Weights of a small transformer language model.
Size: 15 layers, width 256, 2 heads of 128, MLP 2048 tanh GELU, vocabulary 1024, 20M parameters.
Each number is 50 + 12 x the weight over its row's rms, rounded and kept within 0 to 99. Layers, rows and columns count from 0. The size before them is the row's rms in percent of the matrix's.

# layer 9 MLP down (transposed), 2048x256, rms 0.0547, rows 2034-2047, columns 192-255
093:43 41 45 16 52 43 46 47 31 64 58 61 42 60 54 49 64 66 47 53 34 49 62 41 37 51 45 59 60 61 26 53 61 63 49 72 58 40 46 67 39 40 55 50 58 60 58 73 52 58 36 50 39 45 56 57 53 63 60 42 31 30 47 37
107:60 64 49 46 67 51 64 60 66 30 56 53 63 40 56 54 55 62 46 49 49 69 34 78 63 60 30 46 60 55 57 43 50 43 40 61 42 49 42 46 51 46 68 51 59 24 50 36 65 64 64 52 72 25 32 38 70 14 48 66 39 58 35 53
086:60 59 28 52 45 49 54 34 64 56 58 60 43 33 42 61 53 46 42 66 49 56 38 49 51 49 60 43 49 51 49 52 33 55 33 45 47 56 50 36 73 63 49 53 57 28 65 36 73 80 59 44 44 48 25 25 42 68 48 44 34 38 43 64
084:62 53 36 56 49 31 47 27 68 49 63 51 50 48 41 49 46 47 50 62 46 23 32 42 47 42 38 47 61 34 42 36 49 56 56 43 67 30 45 60 35 54 59 32 30 34 34 60 44 67 36 46 39 56 40 30 53 54 59 49 41 46 56 48
092:56 40 57 29 66 39 66 45 77 53 62 47 53 32 64 63 50 32 42 75 40 58 57 53 37 47 69 48 58 50 60 29 55 38 49 58 62 56 47 53 41 63 56 41 47 58 38 40 81 50 59 50 51 47 71 62 54 65 48 70 61 68 40 43
101:54 47 42 55 58 55 48 42 19 29 34 38 49 47 45 50 42 34 69 28 42 65 35 37 52 66 42 43 40 32 58 45 38 63 49 47 77 51 44 61 76 73 55 43 40 47 39 64 36 60 30 49 52 65 52 67 45 44 57 51 65 55 70 42
095:44 63 56 62 69 60 50 77 52 59 49 37 55 55 59 51 47 82 43 45 48 51 42 63 47 69 23 42 43 38 66 43 24 50 44 48 37 49 61 66 55 65 38 68 48 31 52 73 62 55 46 68 64 38 46 56 49 46 46 52 18 47 39 64
104:50 64 47 78 61 48 59 52 46 75 61 54 31 37 53 14 66 52 50 47 33 46 48 56 41 27 38 65 42 53 42 28 56 56 45 55 48 64 35 46 53 19 59 48 54 62 42 56 51 61 52 49 37 44 53 50 63 39 43 52 47 64 66 46
103:29 50 45 42 70 41 49 41 44 69 38 65 43 60 71 48 48 34 46 54 36 43 65 34 60 60 36 43 36 48 60 44 62 70 39 55 62 48 49 56 38 64 42 46 47 40 44 46 55 74 59 56 34 35 60 51 56 45 60 31 40 40 45 69
098:25 56 39 50 51 35 55 52 63 48 38 32 61 46 62 50 39 33 61 47 53 55 53 28 68 55 47 31 73 69 45 55 92 36 53 58 46 55 46 30 37 55 41 57 61 58 57 53 53 28 44 73 48 39 51 63 32 56 29 57 24 62 54 36
089:44 59 42 61 58 31 38 79 42 40 39 61 51 53 46 63 55 40 23 59 49 43 52 42 48 62 67 52 44 62 39 52 41 43 45 43 62 50 75 48 54 51 27 59 54 66 52 39 47 55 69 43 45 51 73 38 54 54 54 40 20 41 37 77
097:54 50 40 43 59 55 62 68 44 51 45 63 45 51 35 53 44 28 83 50 45 30 68 41 41 61 38 46 78 64 39 54 57 72 62 46 64 23 39 61 80 52 42 37 52 29 55 70 59 33 51 50 40 43 38 47 65 51 48 19 28 50 81 52
107:47 39 71 42 38 37 45 49 49 59 42 46 71 17 62 50 54 65 57 65 58 47 42 50 59 30 48 62 58 57 59 39 27 41 59 38 43 73 59 56 40 45 65 37 58 57 35 32 63 65 44 40 53 63 58 55 49 34 30 44 46 36 39 37
099:57 50 53 44 47 34 40 78 44 44 43 41 46 48 52 78 43 63 57 53 39 75 58 46 58 39 44 49 51 65 67 65 52 61 46 52 50 19 42 45 51 45 73 64 57 52 43 45 80 64 36 68 54 54 58 63 62 55 29 37 63 50 42 39
# layer 9 MLP up, 2048x256, rms 0.0546, rows 2035-2047, columns 192-255
105:68 56 59 39 42 66 48 54 32 36 52 56 35 46 43 69 49 55 48 57 36 75 32 43 47 57 39 65 42 35 38 64 49 53 49 51 54 30 49 48 66 33 45 45 28 53 54 45 48 61 44 33 51 61 56 28 35 37 57 60 53 45 46 46
090:65 44 61 55 71 78 48 25 26 57 49 44 42 80 53 41 42 38 67 37 45 43 69 53 40 46 63 60 47 37 67 36 49 57 52 57 36 36 43 42 31 48 66 52 47 55 47 63 34 46 46 30 30 57 56 49 34 42 46 47 41 48 73 51
091:49 34 45 51 59 45 53 75 24 52 70 61 40 40 36 57 42 40 52 43 43 56 38 53 43 78 55 42 58 61 49 68 47 54 57 90 44 26 70 39 42 37 57 47 45 61 48 45 46 52 45 43 70 43 59 64 32 58 43 65 64 67 68 47
096:59 64 56 71 56 35 47 72 42 53 48 27 49 64 60 56 42 43 41 49 62 55 40 46 52 57 57 50 51 58 49 58 35 53 50 62 64 53 48 82 53 39 51 49 45 46 57 65 58 52 48 75 50 78 38 36 36 24 40 52 33 49 38 44
100:50 40 32 62 53 47 70 44 55 46 63 64 48 46 45 50 45 45 45 41 32 54 52 62 51 51 52 67 39 37 53 55 51 46 55 41 76 44 31 44 43 46 40 37 37 56 60 59 55 51 51 38 63 58 55 13 39 40 45 66 52 58 50 56
096:55 53 36 59 38 48 66 16 49 45 36 62 59 69 51 60 59 56 47 37 52 48 42 61 44 17 64 72 56 66 36 64 51 47 58 55 46 49 49 77 39 46 71 41 53 60 49 63 49 56 42 26 58 43 36 78 61 54 36 44 41 31 53 46
105:54 19 38 34 43 42 47 58 43 44 43 52 40 64 35 32 46 45 53 49 54 64 65 77 43 55 42 52 54 38 58 75 51 38 71 53 64 44 66 61 52 55 13 50 39 17 36 43 56 60 51 52 66 68 32 50 50 23 48 42 64 52 40 52
103:74 48 33 38 53 64 59 39 56 53 52 26 38 54 54 82 27 52 44 52 51 57 43 71 64 44 41 64 37 56 58 47 56 32 47 38 49 30 57 61 69 54 41 60 57 30 51 54 25 52 44 81 46 52 55 43 46 31 32 62 35 52 69 45
100:34 39 45 56 84 49 27 31 38 67 66 49 55 50 33 44 49 42 68 63 59 41 46 56 59 47 67 46 37 60 57 47 21 55 43 43 43 44 65 47 49 50 63 37 24 53 59 45 33 50 42 47 55 63 54 40 38 31 52 42 55 63 67 43
091:29 36 45 54 22 55 31 42 57 66 67 34 57 40 57 28 44 54 58 45 51 70 56 68 35 64 58 58 53 50 52 40 59 38 60 55 31 71 47 20 45 35 62 41 74 48 66 49 45 46 50 56 52 29 58 60 59 33 40 61 57 29 53 52
101:32 52 55 59 60 41 49 72 54 54 70 64 58 58 72 64 51 59 41 58 70 50 43 62 56 44 73 40 47 56 56 51 71 50 44 33 39 49 60 55 27 51 45 78 09 59 51 40 34 37 58 49 47 48 55 49 45 53 52 37 42 58 70 59
103:44 43 48 36 52 64 65 40 47 47 52 72 61 43 61 49 48 34 54 37 37 60 55 36 43 55 42 39 49 47 41 66 37 51 58 57 52 37 33 28 54 54 54 63 41 50 34 58 40 44 44 38 44 58 42 48 64 28 51 60 54 65 34 56
098:44 50 25 75 49 50 55 70 32 54 57 47 53 50 66 49 42 44 47 40 64 75 49 42 52 71 56 50 48 44 29 59 77 43 29 36 48 49 48 27 57 54 31 33 38 59 61 47 47 54 46 63 56 56 40 54 60 45 47 47 70 54 46 31